Weights of a small transformer language model.
Size: width 128, MLP 512 tanh GELU.
Training: a variant of Muon for these matrices, 188M tokens, 5750 steps.
Each number is 128 + 32 x the weight over its row's rms, rounded and kept within 0 to 255. Layers, rows and columns count from 0. Numbers have three digits each. The size before them is the row's rms in percent of the matrix's.

# layer 9 attention query, 128x128, rms 0.232, rows 0-63, columns 0-63
104:106142099163108161160151206132105164114144114104088107114134105153114096130132075110108062148092125069170116172081086155150059123137129127119091085139130094179130120096146081118134154036115107
106:150125183128170117095138158127130127102173146136112141074108117158112140049156132117167100102177138182176134118130166110131084082130130117069145194128008191203188133088151113108135067116141167
108:116092149136098102170143090123150148038104153155177134129190163127059112126096150082119131077121108212148117154152151129089138137100152120095161109139122128156145118169159161063166142093159087
105:165109164069126148175141118184188142132118187201154131172066124111106091086142100203115097130166136125164129122166156120099119129176172180086139159155113141106131089090088153073119124104119098
094:086097181130134147102119146108105167093060127146158121098147185096170150106140102050144086133127118103151093073156129187181092074122125108121140140106088128163160108124150133134136097186103139
110:093128183076110150088129120103105157135169089192116130111110152124137197162081101128147076141177154095158103129103132175121156124119164114174137108151158154132075142144095171122095180143088157
092:153156107135196127165093110142140088079163127147091155145085128107167131168070173050150103107176166116096117103107143081072129088123098061158138117125158132147154174107138132100100148124168143
110:102191134125091095100144198194138140062111085145061136164144109133166130146169134095107148110160128051120162090135127126108205145120130127155153128127087157049086150167109138126112154097084125
109:153104092169108148135108191115109101065095137122131191163114150138136147139109131171147139192119088135158054045108101117127133122187130123098151123129131185068119133156094195139109138113116082
094:137136122159115036067106124138157069156162116093052141090117168119119166122086173141127101120172137105110100055118130066125200156131140102092034100115141128146118173154156120046144174072104180
105:065127133062096154104127121157086121115086123132171109122170173079099042131130090141072136171174086092125104185137199132129096112184122100122107131146192115114186144140199109143096117143116116
104:144080184128072113133095140121105149100112138155096077134071071165144156169111127114146127137158106152043141116118117155099104136166062142194092063156127143140120169147181080154120121125130070
095:108047154082134087175145139159085140146128179123133089138136121133155076129117119143161157137141133160096168066120114183077172125097170143132145148097185168171095091052136136142103103115064099
104:123118142118124109129135095109159105176177131129104120123138132139185073085089141081162126141094099121118104144121035114110129090148136149143074145150099061092106160113108072191180199130149140
091:129107145111166156131117092140104180111116088120097177161136167152139102141070151191113131137094229164135188117121126198126065118152142113111079127165117136116056123118112098101140107146148123
108:138129106166120138161099076133120151050127109133140137149139030127164048123155081140158122104165140152102114189142090158138189100027130182129072152120102122085146103170108154197114119120146184
112:157166150087104114122080127114123136179188178168104142123109119107150102116129145111101149130128207103170111121118128138137128152171097077112116108111152115141137104146106116156123118168190126
111:083131074133144127172166164161148173080085129110116125160171134124157102191105136102122155155156115101156103127107147167124068138150092084144082144070119145098136097122141131101128124086143129
107:092096066134198133087136115108143081113124136096087133160139144070118110130145090089068132161112154178114175138189155162135184129172100145147173122073129119187135118129153139115160167098105084
101:125116101126162164079131126135187121113089126115189162075157115095096124095135167134106178099090157123165133125121097134125109152154096099161200151162131040105137156151080150109090119107095144
111:164106137112122177158117099090128149125218147093156085088168052139116156160146102140067065189159111065131114143110179114102137098139148131156087103119154165118164111132188165125150087180089111
102:142100110105140122114131134101148164076172134106130152130145084140166138179194175119113190124134101145149135104079150136092178167133127084153078150136154133171080105112117105112106130086170094
109:126102159079122149192152167111051106150143099096169157121099155152082054124170144106098139158098106090128110118196141171162186102155123056073132157136115075101190137104137169138124127095137119
106:123145093125127154144189119112134176131120097098154145123118079154136072143162128172153142138175133096154157175107192069052169093089160115104165121158113152158132155114177159093072089099138151
103:101169121175115140150060155090111147119144138116233139091169154173130122133131104137132124210117131099144142109121091071117068164130169109110102082155178116149132084091152140136151085118081135
101:115100104095160120174117162171115130100129118086091051106177139145096077087101131163192119107124161120123140113113153166144118084219129175166103091150122153107164139152106118135141094115131132
098:099129117094178152168076151178159127118147166105132108144172172116102105091124095106135083123138111130130218124141023184198118101112153106168170124102121085191167125141127113110111165157106098
104:104151175138133071106139173081202164149180100070135161142156165148102192124123064122131159180143138094138155112118127115149143098106154084127116095205175114099098093147133061157141114131179121
104:140104135071115147124146151091155096117120122178131092174118148176173168123161150125119130126078118139130160137116158112174146109084108056103138145067086140140119098106077166073117158192177137
112:081088199103142131154128147179120167145116084152106158109095151122121185119102148122183129137164139116075126132112173110123156126130120161098148101103103141126109151083116083167127169106147147
108:090082125109134120126094163130113144177150131156143124156130165108069162185134080094133112133112171112125200108094110152103073150111180067152128112101137121131180153049102154168156115112140113
107:130192100184079106157131120117112116085101158132138144145180166162105159110134151152122116108125154064123146135085113173152074100132143111178080124100128154140116130164140170137098108110130043
109:189063167113143113150142051188121146145108138152139191110093100089100082100147115108166086171085109193122153140200160157136127133094087126082119186153158114150132107148110072161128118161173173
089:109100141131161154110135131136072143140103132111094064132136143166114186120135113177142092149123086155148170094170157128112133092149135149066140151082046167149081128078153144162164076195143161
098:086122086105126121125101054109112164169155086206095163117100154127130168160124178123113138130178111106106184094104115172162099123138168133124125107143112125121085123123094152124117148133170105
103:097061139133172155158110155144154082081117147122094150096128107056103129120119148126162083149195201135071160103134069146090123107121093033121157143158143079120099155114114167157107169156147118
098:168138150085213124122168162154139160158178131114107205113138106127083149139153090163139094182138132129162102117083092095104061112129162112112085124095078108187152122135105120100043091137096066
083:093085093131127124100062151119137120138136113165102112165138088146173102160162100078130102086137122153159180119180143135125137172056156130196108117087116095158170069120120100113162128177133153
103:127121115144126092154113183081167110153168112169090145153047070129100207128116162097136088101133136179112194079063127162038105117110106140148120095127110159178108121134176089147142141102103129
100:101146120057134103120124111113114053142184123162110159161190045141152187154116138079151107064106178145175163094095115080145151141150128144130125160133144178187129181091127155128108171159155135
109:150102136140171149159111124124154128140129097164196109140138091147045107121163102137091189122097122180086104049164115135161114070140139119094136126136148106086194103172120140198151104173172100
105:117170103136116080108136144168096114101133141158065161169143137137122099124083147180137179085152162164053152137150126144169111157117110162121067161102052132113088148133139112107151104113102194
101:100052180088079117087136111182087121157116139189151091082106067113131135185153116088125129177113117133058112144142088156115117206153149211113179142089111159128132135095157096161133134106114085
094:152152177128138137109097086110216170046114115116138149154137097080130117127172100097135105175196094168105156087159156058121196094107135144130130114114160128129089089189133168094122123113132172
099:178131122149126135133163159145131137138135080125187107161198165111097070115095129096134117146111100097129119139153213191139114155174139105145069135117107177132173111111137087162110144110183077
099:061166085144142146100132168132133114122166108140189117165216170174167137082127181080137146139125111090082199137100111132183164158109154115150131099087189129170145085115149056092147118127096082
095:083114138116102092176103116123119105158161162127105147136152119067119139173126108114143087108126128032137137144141124149155120129152108129089051081123189121146159160154153140171152130115137156
097:088118144182099150117120155133121130185171107162137138104118086175170105108134165095143064122138156125176134123143083139147086107201086118062125148130103166116158122152163041146143078105140118
108:160087074111101125142153119126177119090169120121177100100050114088131101100121108074178148121142096188127114150151174143118110090143147189109159150112059103141179133079168085138106150200167170
097:167164083160179149084129148141099126113185102157138182131069121085111131123131117100146150122142123103163108155126088156111117123159107092135096171193131122176156122141121132111092113130127123
108:140107135078123131114165128134123120112114121167177168094171113199118112109155154136136133104137151065135093116135136131163124161070185100106130097106059124159102183078159122080173092132139130
091:148120130174091155145125163129116171198131095107103135110121120149112133157099126094129153167099149151139161082111115099099075167155100115114176097201218115110110129116094097158107158129148195
091:102104144135163162086062153120120096136091176166180210162120173069141060089125137186107185116131101181142114114117106109120153144094148119121130107093109026141140094106110143147154197126140122
099:161121212157158107105096131128147086159141159126134085157122110083152114116084121175162147172148114142129087084087088102142137106156156111138117138125112136099127124108056120156139174118137167
103:100122091159175121138095181127089119137103099088150131163172167101114131177128142072173080141120135062078167149165086141066129129151141104119145113103170119139104133106072107114180054140106166
105:121117106152128158090120152107109134168129111075095115155101096137178190123101124124079088043156151125147154130120152130055149135136106122083192060138117124148113108117160071118159159090148053
095:131121152047115117146124122131133093111172115129118154149123121201114152112089165073134184142130076132092135146065079060145107159164094177176139093122101121147087118114161128065144098131177122
101:150093133167108136136131150155149138126130123130141142138108140145103115100123132157124186148153113132135146136108185134155157086155120107161108143170155134147173154105053086218080082127162095
103:126112125149160137118086187095127195168109135102109083111170057181141161133142153159165104085132109097169170175152096151187153200084146202151118150097171136109070129115141138116090124188107110
104:093140121086108120079144125093143116164148098120105143122067151104135098109096086086194113134135132181099158098075098151130164117151115155166121153120120159156139174144162107212154124107101056
097:146089163143164129155131131150119104117132092103163133075123141118063105156145092201159140148149092082091141113087210078112159178180074108156062057124161175079081105123141094161155142119089085
094:114100166212129115164084148140192125157178144145103128091097085141169121148114136100110095129137192103137135094117085148085153152133141184177102087141133081050114155101130085118111154139192130
096:106155160091180170108149095130165099157131142193172135150161106122124104134112092167166119165138119116086116143125182082134130117166097152089157114129192114113117033080137126105038149174145111
103:135154132131095127103129155105114088084167150071125175151137139175121174142118171094189085164157111121128135163106107138115168106123153129120121115153162064080088140117166151145113076099089108
# layer 9 attention key, 128x128, rms 0.224, rows 0-63, columns 0-63
099:122092087122136141139153137193121165146132124160139131123121066100110139202138105092139083132105185138162126115147118130187095054225125101104118176158111168150117094113129118130105111105129115
111:188196168132103140063176114111137122123146142103146094060125166123151156075102116169141070152195110106146104105151169117165117062103201144085108144060143195127140109135178163119133097174149125
094:123122106076097127106126130148102124100141172122142132106175188122106072147079183116147132147210130190126068151146141181121105124064125134115106190125066148098108191138188142096210068088127095
101:189125163151092124134071092174162167093100169197151122065131139148102167126111085154169110113153181101135081160118147133115175093135150151112127082098152127103149113114082161152124113139126115
098:095108106153058106116144186113147130092053111140111121101066182177148170110114154154152104143160141133159220093184095134098086095150104141148140124174164131124070142123134138122111074178118144
110:073118192120062162121124083130076124151114124173167143167149147108102139144139108146110162145125134145135163135142114228161173076184143049124140176157127174080113100130138112163116116137117201
094:125182113142107175168101172149080104167168127147096144139125136128128138127120109076155101069138138161096155147144132081116092069117114100109171168109097178174087117103142155085094155136127194
107:077155110154122062124105117149154171100113086122101144146133131063162138127194075138170133086140164070107134095145120172144137177152181130083171153085107129080134156154084108101081118084094157
108:186146098125155153135111151196064051089120124115159156151116166078126192157136108125139119140145077136107073110133113170080140109144095139148129101106141129084129163139105129109153080111100130
104:124175097123130136155116124117137101148152125115108103112143169081166177075159123112099132100135114124173134080070183077095126192149109078213143124170108151143094168128098113090186171085061139
103:098153130102078097139126088162063164114109147130103138170160130130088133180108122080103142160150177110129134142155191093143094081159112122106127108116158073108139114204130125168121107119142140
112:144136179153141148181127078142110098119100139144114112118127068116151157131129119096128133132168133161043106108131087125115099163136091128181145149133088106152084110141118124156107117118123057
096:119108108104086072168132148125110126133128118120117100110058165158072126088114160156145132107103128188101162128103160125144129092143169165103117149094218114125192097102162124104103095079192146
105:144088109131146155106126127113108138115170079133144201124112147172127122113128149122122179135110139100174163115141119103108142084140093102149116155136151096158076101110078144157164200186169170
096:063169118122183175142117110114109133119141088122123118137170146160152135078061132111079130103155121089108067151152134166118122074194162140155129120135149110161100189136121117103164134089118163
112:162143127139116153127090155089172183129142182117104145109134118102100102102113118180133167113129157138093148129133064155126165110097127209138112084118121120122124128196163141122124107121106122
114:129114158128098118109107118084142136145124146189134170113068154154126068132148181154123128121120189133177133130134177130139138104146110126107159131171091124153207125168119110129156159149194052
113:090108060132112079147188152116125123107140048079107136171156116162126133101090120137107133090097119116123127102139150083125116125115082095189092139144137122170187097139068156115127097144157125
104:106120098083138085070126098201133078084172153116068114144179164130147112124083136091098119181119103177108102132181126125179170140151114157139135103094106093125126104077126157108156150108112097
104:145099078135125120047080096175127156137123161130140184129132142130115116112049134159109128197191098205158111180105129163107111143147058100155180114092168091063120090139161137114123102148103089
112:141104165065105139138087115130114061108181137099129114133143122188133191124159053128117106206116149056183114118107144133149114153169113160153101133107141153148175098156137144158165094114084111
104:136146124131130136125133174157106116079159119148174146130140099125162146118160164135084148111100120190141104087134136160114141143091133145124131113111095139151136086159081123119117139135185134
109:126083127147120152189144177152094135131127148098170110143030087105103117103101108098104109149129115096156117097208100089158110109104104129130092130140118099114176148097152127203126143092192121
108:150144105141156190158138106153119159143137138109140084114065155115105167089168128126106103094187112104165127179111172156131159117136140127176093081169103145140132086088144173103076094123128143
099:123126116060152116152095171103165125108129142112132168147136126179127141163124189109149154209153145118120152114111066139077178146206186100091080120179097139135147054082144160177137140111089132
099:143134126097073140178137115129089111154146132133057110151167128191118122091076095174154115114128200165118192098118144133139114092093095186145147084150127206078072132144142130114080121136095095
100:112135107077130178142161144137137101088099180143119088166144182150133110155091156131174113160077128135142154120120073172156071121097096085177193160138166164139152160128119154146126168120131081
102:082174151132129102125064102150180108079130138091172126158178102084150164127109118114128149132124142126135143088119177178134166129099193083121144132153122125097128099162133094186205130157079114
098:115083105098146163041178153155126095155065052154154132128188145111180154103152110123172050084109117131134119149134140162161133105096067078138107111091084108151169125164166177119107128162100191
112:116174128112110095182125072178131148156083091171113126122120135158168152171131089124183120131068134180069122050156114095172171077089094089122129131097083135127134156110178116156075135106112133
114:175135142086150155141092161138134133109163098149141094152128190129103102146097149037153207116095117121080158104163114102143131131110169122176126145141119151095190118089101114116087151144161072
107:127118081161104126122125079132075149106120126142124163146152148116119157135161165129093090123096164129104171121113100166176097142170178053165086125112106167136146127135173094058090157095105130
102:081137156116112125139058104147113116096118120132145127150092155159151140147151132108117163126102175158199060165133191092106095119124080140175117174220134066161133126151066092151088098065115107
084:134077122082207099128113089078077110105156137081125096111095077124135151095098158170189094168115140163145087152168162104119123133035186103124161108137116105146187133116105065112137142056126156
092:122163112113122080133128109205127126178127130181151106138152096153090106102106130091137085074127168156106133137153082168150069100090151113158200177186182162126138115135076066114145215148140128
094:106102084140098151108108125143083152088100186152100141129166114105110126186076143141129137168154162127112182101161127131114143099138122183103124138141107122051157175129138119175162155126092156
097:168098144133165212106083114107078121144152191114102148127089117136145119118131146143169103124148121139091107115122109114176123092105130139161139142168086137106060101127125142141063153113119104
103:122150135100111130061091158088140140152137100108149123157116119133108106116132101142144151103161182139155136143178101107108135168128131150133155158141135106069155135134126137192119120154129153
097:128117182108096145152177135106125136138166049218102163142098076120089144151096109142147111129123113178135140129025183128136109144119107106114072141127122186167131136121232070182095171160126128
099:138150140081159126148116107161136090180177097182149118102137149157154176130093105177123154097078126128147196099150140112138126192154093075121134106065116196167129152114107103165123124189135052
107:139168145143168114092136091065119206140112154134141102150145183070111134112127085122118140163082104133136113115165087090151112184137089125124135152164151122167142149121114118181133113080159114
106:111057132168096099056165135153153128151128092167118059163150150123128080111113149115101136101128148133158193141067055120189124167115137123104158053103124081130120195204136126156149054132120119
116:177154159116187144115168094106069153108138134196145158088061150147092103100187118120138138097171093154095163119083098135160121169175132156082130142127128104096148155121189092147150134169178103
097:155168142157132157089039135129163183104162174098118172125138113095146130100109078158096164207120088098107107108121137111129096090098119145142117195124112033154151172138112154080144069113149160
093:186137118118118150157114129115150127153167080103099128130105088086106182187118165128086130096117182149140139142176119123162145138129132090082101057101169093199182065097135151121136101135157127
101:121141116127108144119133091116164139140188099124128120122192166127124136117135164098070108113166163118059175088073128210121139189118128092136099150099124079104141099078133151126176139125102117
100:175079154122150195132113113094163140195086095122110169090164119107124077111087131125103166116118161185100138122104122150124115134110154134093093189110097148127120142147150075110150083165134150
094:112154132152130156128148115126142128117161153128125056138158127181125119127166087091163063107126100120130099107152191095097146182138130094115170119094161143146141142077126047216119142139103130
100:172174150082069096107136117158136127111156182137107094172036135129119103074107163091148137121141146102150099115123161105098176144162152139153143186172144115142159118067101139136124110102125124
094:177080101118119084092047149171066116168144159144121177206110115073131139101139138154119093093183091162111118108111121189143137159136146114139085106159124167136124099138121145118159164136062137
097:151078131124081125128168163109136137123111129095077099071129163087071169133130153124213078047132130100146182133116141118161124147108143130104154183149116130129114138119121167098150113121111077
096:171101103127150162186133164095136126189098113140151132110138154060136125054083084106141167110136097148193155084098104108106187121135129161116130146126154124127118143059184111111141154151203100
091:074182161100170113138081076076098145132151149077150146216126166124184155140122122161100106138117092104154120159091100097086074140104088116146144157116130118149053136137127153101105106158108131
097:034153118086144066136119179117148093087121149109125132118114117175071157117061155102106129142084109091159164120188157097098150080164141135177122133125084157151123123139116150136121154121166157
103:059120140156186130148111166055082157133113108120122158153172133127129129189176100101127160127202094133159165098069113197100101118111104074136130140122128120112133114132154100090141104151116164
099:079092152089159185094176102130152097143175118098122151098118133135063175109063164170175121141187145122118153134096149159058170140151099087082122111103129163128157114151177101116086107123089096
093:188140136150086131163164136089153076139188120111120108102136105101072137098067100098149196110124123163099153113056135164167103146133109208134139171172101118061169167131107111111109128159164072
100:167156123111144132137107148162096089168124100171069120136122124110092113090101113077139132133076158142158097154100169145148065082140167141119144133143124168160189102166168120107086146155127150
105:132137121086133113177164143093186219163160135137137052123107102172208096138151160150123107076146164069099197144110078156147101130105147079150161172073129089132122145089148115094143140115106106
106:089134146100077155154161120117147149141170137126093081141110113074124124116084115104167114095112163132121117086087108173122148123133069164136140100173099158151113145153220153190088212130076124
094:130108109086150094133126138156068162143138160115173112075114049135103109119140109106099139136119163103076114048132175085208121080157019118185142085155123083088141125110124096100155115132130143
092:166109102118216093141134181159165114174053129158133164095176117091113094123080182118102112155116172150147166081145100144085161188135098171114097168133150106148142110109145069105099163097124177
094:101173081070170134109108093197144133188133145119112145113121114084135176149126135108133114141123131163101127109129122120148096188113069144119175131121165160055175144055152116134085133141117105
101:148112142121168097144189161119142079109120097099153151107130157105151156125178104129147100098128123089117131155126137114127113127127154078164072118149135100096161112146116114131141092170133169
# layer 9 attention value, 128x128, rms 0.251, rows 0-42, columns 0-63
099:115158151138152124210088107082148114183104116150124147147110118146143135146093105145153163112160110173056069077153177127061101100112109064126127177173178112121127218098118176124138071187162034
106:108124153116143130163102107194147152110112110171154155078033163144182162140099120147127130146137029122124124174044134154128153143138109122158132114154138146136142145107143101067154107081081115
104:127105139108127138126183175122135121089158148109151183085099164139178118190126070112085100150119073169083225134161146054116081141144133181152095139132149124121182104111114138141115097115092049
096:186121023127117139174150147205142107146139165142166149098128163124128130093166107126116134135114070120117149123114109119040135145190141118175098094092147134131135128130116112152167091138127071
106:096173110135126110145111116078168161162115209146099121126123120116124132114080150148119119105071109140191206128078128096127160098071135107136173034145118172128126119094149148124143102087153092
102:183081087130199131139117153193114130163124166129150148114104131085116098169101175093168131125120092172153163111116193119164196102099118124090071078127186159124117101133100157162092128107129162
107:153069105138152108166154135138095091107160082189136193130113206150117167115102124157105171166129165114128155129109147148104138156126140144089067173105128094136152159100090171156130132067160154
108:190127179125105121151129114049201097100066127140091112154093072070188136118182112121119136053153124174145146137130120155110131109165118151124123125138130168151127091113102116076164141041131115
107:133119132114206083163179077170152124120116126097152190112128187103164128120167089116102112096116116084099143150142135098154082093130088188151070131137077189089056154091135188118153080141125152
105:095139099064060053144154133166118134136090125158139131155108135133127103109062091130139090141144050101111093137135156048198138099180161102108112098137107083082218157155162162135172098130155123
105:115140110125149164174121139122110129127147117132124179115104134121095122033118124134212122085077141168126176141095153095139120120120108115119109103121147150152183080159090056144167136092124078
094:115142124116140112134109130106230133137132119172141115115100102143118132131134172123148094109125137145121132118101134111228099129147111122118125105072034101107137126140137148187132108122143178
106:090127089085158120078067136149105148137121136135093169126123102110140119091134084109100156104138096167126128106139155161181050163112150179173056128168129142160095115102150166154149148113095091
104:114129149126167142121107123145150142138053185124097223096126151123080120122112102124115171163117063105203101117152166135102169148097118063107156206078101175094154134073130119187093148121157127
104:114120198105136161150100170094080100160123118109085121128146157097111135099137141065136133157122112104124076171113111150129096080181109128124128183131089156074120203132156175151164184145118114
104:092137117113114156152124140124151116058072116112067133097095128109136056196116167136102109153048187135074134100098168185097158101141176098122122142120100118098163201156163076133101125102136103
102:138140121082196112084060103095145154170151131141125129123128166162147130133172109124143138140113145142146117124062072113164145118107115175130183085150094097134126127164076160128101071093149144
108:147117107099180066148110117153178128070114114088106102141127131136100124101127184155104126146091074080143128141146098118128136215116105156133100128079191124174205071106127140127106132165167118
110:128171116116145151131147143115124101178108122083204093143107092106113140123151163097112069140067182171105163158103158103088071102106105163111137184117164132158147131157050067109129127138163144
109:125061152140100171161111133160120175073135148165099085151136095115145113149116085146159070109119078112132191110161145067127090217132091089139134236140110116206123124181092136122151112195117164
114:129136095196097124166165057160082123118095136160088155081196117124096186096094084130142156161070147174085136081180101099175129118121141145135102114221190126128132134158125114119116170171149101
105:144101096081124120124086111136122117119091140090156190100126132109226142133142086088160074118166117115128145184106143159081170093074171112116140161148067112092188121129120058136119156146112163
115:152156093192089136135085118146168133153125188064105137141133143135077119145098066165138139101126113119120113071095140120180125169152109151099153118106144169086112077159140091144104148152204139
107:111102138157113149132134160088119208146084102138094174128116065076143182134125167089138116158144192118151109126068078085120093122121096055104103078109097145134132157143120147133135197147083122
103:072074122178063186185050115132132076178144120121115106173099139122123182121116187090068125097126117092162135125090154132149150101126180203145154069095127054141130140131106160110128092153157117
106:121185080097163121162118137187122124133150137133121095144141168180152156159133153154145087059138104101111095150166162156123164082137201090139066160154169100131144104094117125167141169130149086
104:120170139183091110159135205129140151136114216129175173074099087113132100148124134123093204112121125082124164092165136130136117088127136203112142083149079108148141153140134182085126125149178158
101:132072128140168138150117132146174160127088092150153155111142121105119124046162156137203102142038144169128061082118134128143129077152181150142125114079091127141110089169161157079094098108121127
103:120149132139092095144124072169165144106126127143120104135098162076202144143198088107152074116151151146125151131141097125179163160119179100126106158091133151076146101120055144141085097079154093
104:100143123064147142096141106147106104176130191147169073175139096051096083114151141103064188099141072135124108133085102146113196120108151106158137137134126146147123060156125141177114084162155143
103:072107141114191128206075161110130109108125146110155089128115130168060163110122079133083135133148120194132123147128143093165191138106160127132119160114149090113154111165175152088123115149087106
109:146088112119181064145102132155128143126151134109154120096166136129123123131068115087185096077109158140102129125157113147133118180130175136103102181148108147185162135155046134054138095177089131
102:088193156096041128128168181122089131131110115100104117193170113094147116080087134137151145104131083134083138115197190054121157125160147144142150082151160098091065147119133121161116148141113144
082:106131080147123140114167104173104140120098127094136144151123066104104101131137114182128142168139143121128060159124119082149118113104094144125126107077122116178102127178152159134179165133194181
083:157056184120194068133095113123167077159133102142131172125132148116104138171120102117106110145160149135140087104165145155119129129147159158142061228107109144132107107136114108074165186126161152
095:163188159144152116130084172138174070171151150101109156116105098150091141134130144130076156097163079144098178130158197162093129102131101103136118144145164123109166106054056147086145121155109135
087:115168155104117112127157141122143158115119216152162134163132096153147140103126127153133142080082120119108161082101123108062161071082117123079137159082108181122064129129118117135123083112141127
085:099128089102117117111079177068123143137116133148131076140150099191166157070098149134073138132184136148121107111135107099114138141093163079132128199136067100134146134102159111112087071101098095
102:142093149105121165114118151130128054147078120150142114141154136108113166176157132101080154092088139150137122127162147142117121101120096092065088053108122135116150118104129180156135147140157137
092:142149176110196149156163108081156138124111103116096106106137104177163188084163166128201154131127134069147099143154097081044158200112139171132100158128187111112141142038105192141100166122103142
095:172149139085109102162147079166134092143129142157128148116145134138091097106146113168072113155130085125150162081167113120120134184197118190101149072126120101195159125185096124149132054135128140
081:100105229165091180090111084116135142143134156093075083168120141140136158125130095137149107096134116078088095141133144177151093109109150117098106160141142143143145164095141181128120147143098122
088:144163157104147158194091098150069151112139146146115157162115076090091155105189138134141113072125115175139160132088097142083132173120120092176073173164123158134089126168122123125114162126099175
# layer 9 attention output (transposed), 128x128, rms 0.285, rows 0-42, columns 0-63
101:094109124124109175130163174138149103095178094133145102145146152050129104148197127154104096185173097089189180172094131137163171128105139160109103102134105158107151037119115115132169209105104124
098:182137186145088102111142149108121113084143175079127110157138086103113129105163120118162100117117189161157094104116085124153096102073126163121099183100081119099115131141140134188104129128189142
101:097138092178089110081112087090132146142126142131083100126143057128147132043131176167133136110131184054173074151127161159143165123132086056078100119127143135138098149173114117141143172122107189
089:102106205078126131082131129067120135175135132126112093108140143167158116164091160166123097141149170140196119106157126166202173131109093147123153183168110165136116108065072129137116139074183156
106:122124191139101162114126099136148089117119100132127154109157160133100124159113069122186141097157152131096072136173109166199127124212076146127079115126137058091116145161149138158120124178142099
103:094178114147073120120153105075153116150134154134104153116142136122168177160170126107063125164139098112150072131113081151140072114136097142160127174077120120183147133174134084101202131136099124
102:123149143139161137113113128108144136148046150029145042098055118092108161116176115079119095108128089114120124140154130141150138136137088153104178136123145145136147115211156095113124093168099123
096:108142126052106139097145135183061119182175130097189137097175175150110163169107145132175118196097112091187080108101143123158124139107124080119156107093120127131132119145179150134099103178152097
105:140079097179097194124094128133119201146165110165123077153085116134124101186112126129099122201136146148101143088142086157081130152146125094117150117144167114144156153173086104200093161157126105
109:092156169165192176127060148117146150126158162115083133133111070116144133187200117138103151145093194141150145186137087198130099126075124132139149119134195109134049134107095130104102162100136105
097:138130123172104076060154120167119112095106164118133137099202147155191138175123108123067163122166157138192093144103146168093110104137126124206150155122081118123138150141161196099132146131143156
098:145089167154086108149071112184083136177134155135089129166129124138095142177122101114197123133165105159122118143123187128086174127109104186117133109151165181112148107119166116124094121117101158
097:124112116212076143117191174083166074122121107171108161108139126085144127141135159126159082107149146080136130172075141084158168168093125089092182142118125131102162147122074148116145094158148154
098:082102128065107076142143123120106079110196066137085071164120135141147152115130140096168124120098189188071191146137106134130162129150077155163109087127095138144142131210140170177189164117135123
101:138143083119137103130120085164135124162132109135160126124094089142151074210136166127086128140118146149097176142121150118095146185147097191132162143122147089116151055105065135146125141097139117
099:142139116149141125075132147078112149152170152127207098140155125138078190062138152108144137112134070179161113191164088120125131134118078143121106134116162116116110061118065159148177132139160098
089:145122170151076153174113158162121088092100149122112132128139103085107173149090138082128097107078111065116151115166133126105128137124155143117091181159141140199171140123142126080103177116090063
103:114132149123093143121204090117135117124116128137135121119128127103172105120160107078129168086182111159170136091070164138134160117178183098131160117143097161140060217174118107110139186118122149
103:116166125143111084142166102128078143124176134143058102112152168130146159136123119122160132153172074135093120059163164131155197125160121087158126083124084169141119100132192193125128099089088142
101:094117069117181111149167157149078102164093117124080142098116105099128088131137158149096182176136165132145075133075080175128117133143119121083160104170179132034105110123151121089158146109142076
095:163106145068196126086160163094153104128184096091129166145049148121179054075102180156134134086166079121136158125150140175073084153159108137114161090111094091127151153116104134089143131132144123
100:101132148187126130124133158116119115132165127181109045118138093131061098171093122157108160158159143153140133107137116164159084132181078156065112120116159170152086083123101168147162054166134092
099:152125199134130130156130146121066128099087107159148121125129166164185126091118164113159174111180133164106131158084069157090092094039163133152101091124116108137128131127088115163132122142103064
104:092144126119106121149082143144086119143145190138148083157176182163100061136114136128143129125117097119133176154140191176100162129183130189127121136142125163099169101093180084166166085137154124
091:199184084054136082076178122161141160117144167133135152113129125138134086138131062172155129107101091160116130098142076156092126157168082125107098174151127147147137146136150068097065114114113121
101:126057145150085165127144111112092103165142147113078117166101066133117064119108093092111196181097084156124107107111126106114128169138060160130111105120123158086109166191120121138170060108063109
092:150104136065148157106110028121109130135155120130104136132179161096173162127111140116154057114146137120160143162102113146104175162106107101121136176062135118181076069150159085206124181134030105
094:136121139160101065135135136131143097143190170056136085131104099139122168176119095126129142125200078098100162170151132160087084196119105116071124154138125145110171198120122112172131150105131122
104:138126131152175177140171167030121115155132117140158125076139128167128117128086124105069144176112130094125118134145185087106072122155076136078103102152124097131111147133192096123096147184087160
097:127132066141081130141100101112081120057115095083057179125112137222151114143097134141146081069107125121097159107170133148189200112141117121130140127130100110165109156154126091126137147074113098
091:170153125164080064057183128176102137169138121138052148081109128127185100132123142143155077158128138070118130136085150175135098134137149151113124135158161171143117089115088102132134122186153159
096:164100103203150163159177136133076163152071103144104112147090052145150119110166131138094135154120088130124139143094108134104140109123104193156150113133134141118089155103172131180114104092151114
102:153109136144168153088145130103134133141165113185134151135138088109161125138199145123090109153114137087191075130070045131137109093147094135124136155102143159109173143134062065103150109070154112
095:136153173128098110154177108107117109128180136111131100133094132106135134129130140094138065185166095138138149167132136156123155115139163150124140152106119165131149149096134180125104124133069042
092:162146067097105113164151128189124133054098086091129105140121090151177104163170116093136149102143166102143162158154112142142140107094104039142132071117117141115135156147132161078074138107121118
093:109100182168115123145121144147130234065094113153111151207088114121123104165116107136125146119143215136116069129105073142117150122062171153154137129114096150113047102146150152088104141141137137
093:122163155117134111150130135176128107102098014163102084132109131116122122086154139082171178121151125161157192111143145149161120145130149169117159143135093197121160118097120087141134146151116127
089:191125150114130115089168131177105080118148094202108149083138096078132125161133138071178152116130180199146103137056145097090085130131099153103160063157147139129159156126119143115117206209170166
110:112100109148190134162140177084133137093154146080151173174052137134141125120120107145180143184147118064118173101072125107091135134100133103142150137172105157130079139091136093150133139088154118
096:104105103156100120053127178120151134166131137202158093156108172146083074118085106148121117132165153157115114145118132194156095094191082111141149113163133166097101092130123062167149103164140070
106:127133146158124126142118156082125144171157114130141100141116134098093136139083090120164191157094105049071109178120197135133128108076128123091100115150164150070159120102165107186161127167153133
095:157136114092160142164119159060097156097152116119161112107123125142123074142079151097132113142129095163196130084123154125168075145119090082148118070102076160136145108107147104136237070164166073
097:134130103107136134074105067122165121121174081120140143148144199151127172127136137155127139088127152136177078169101100172132178049096143144101144098138139081129173109156148123132136109131142117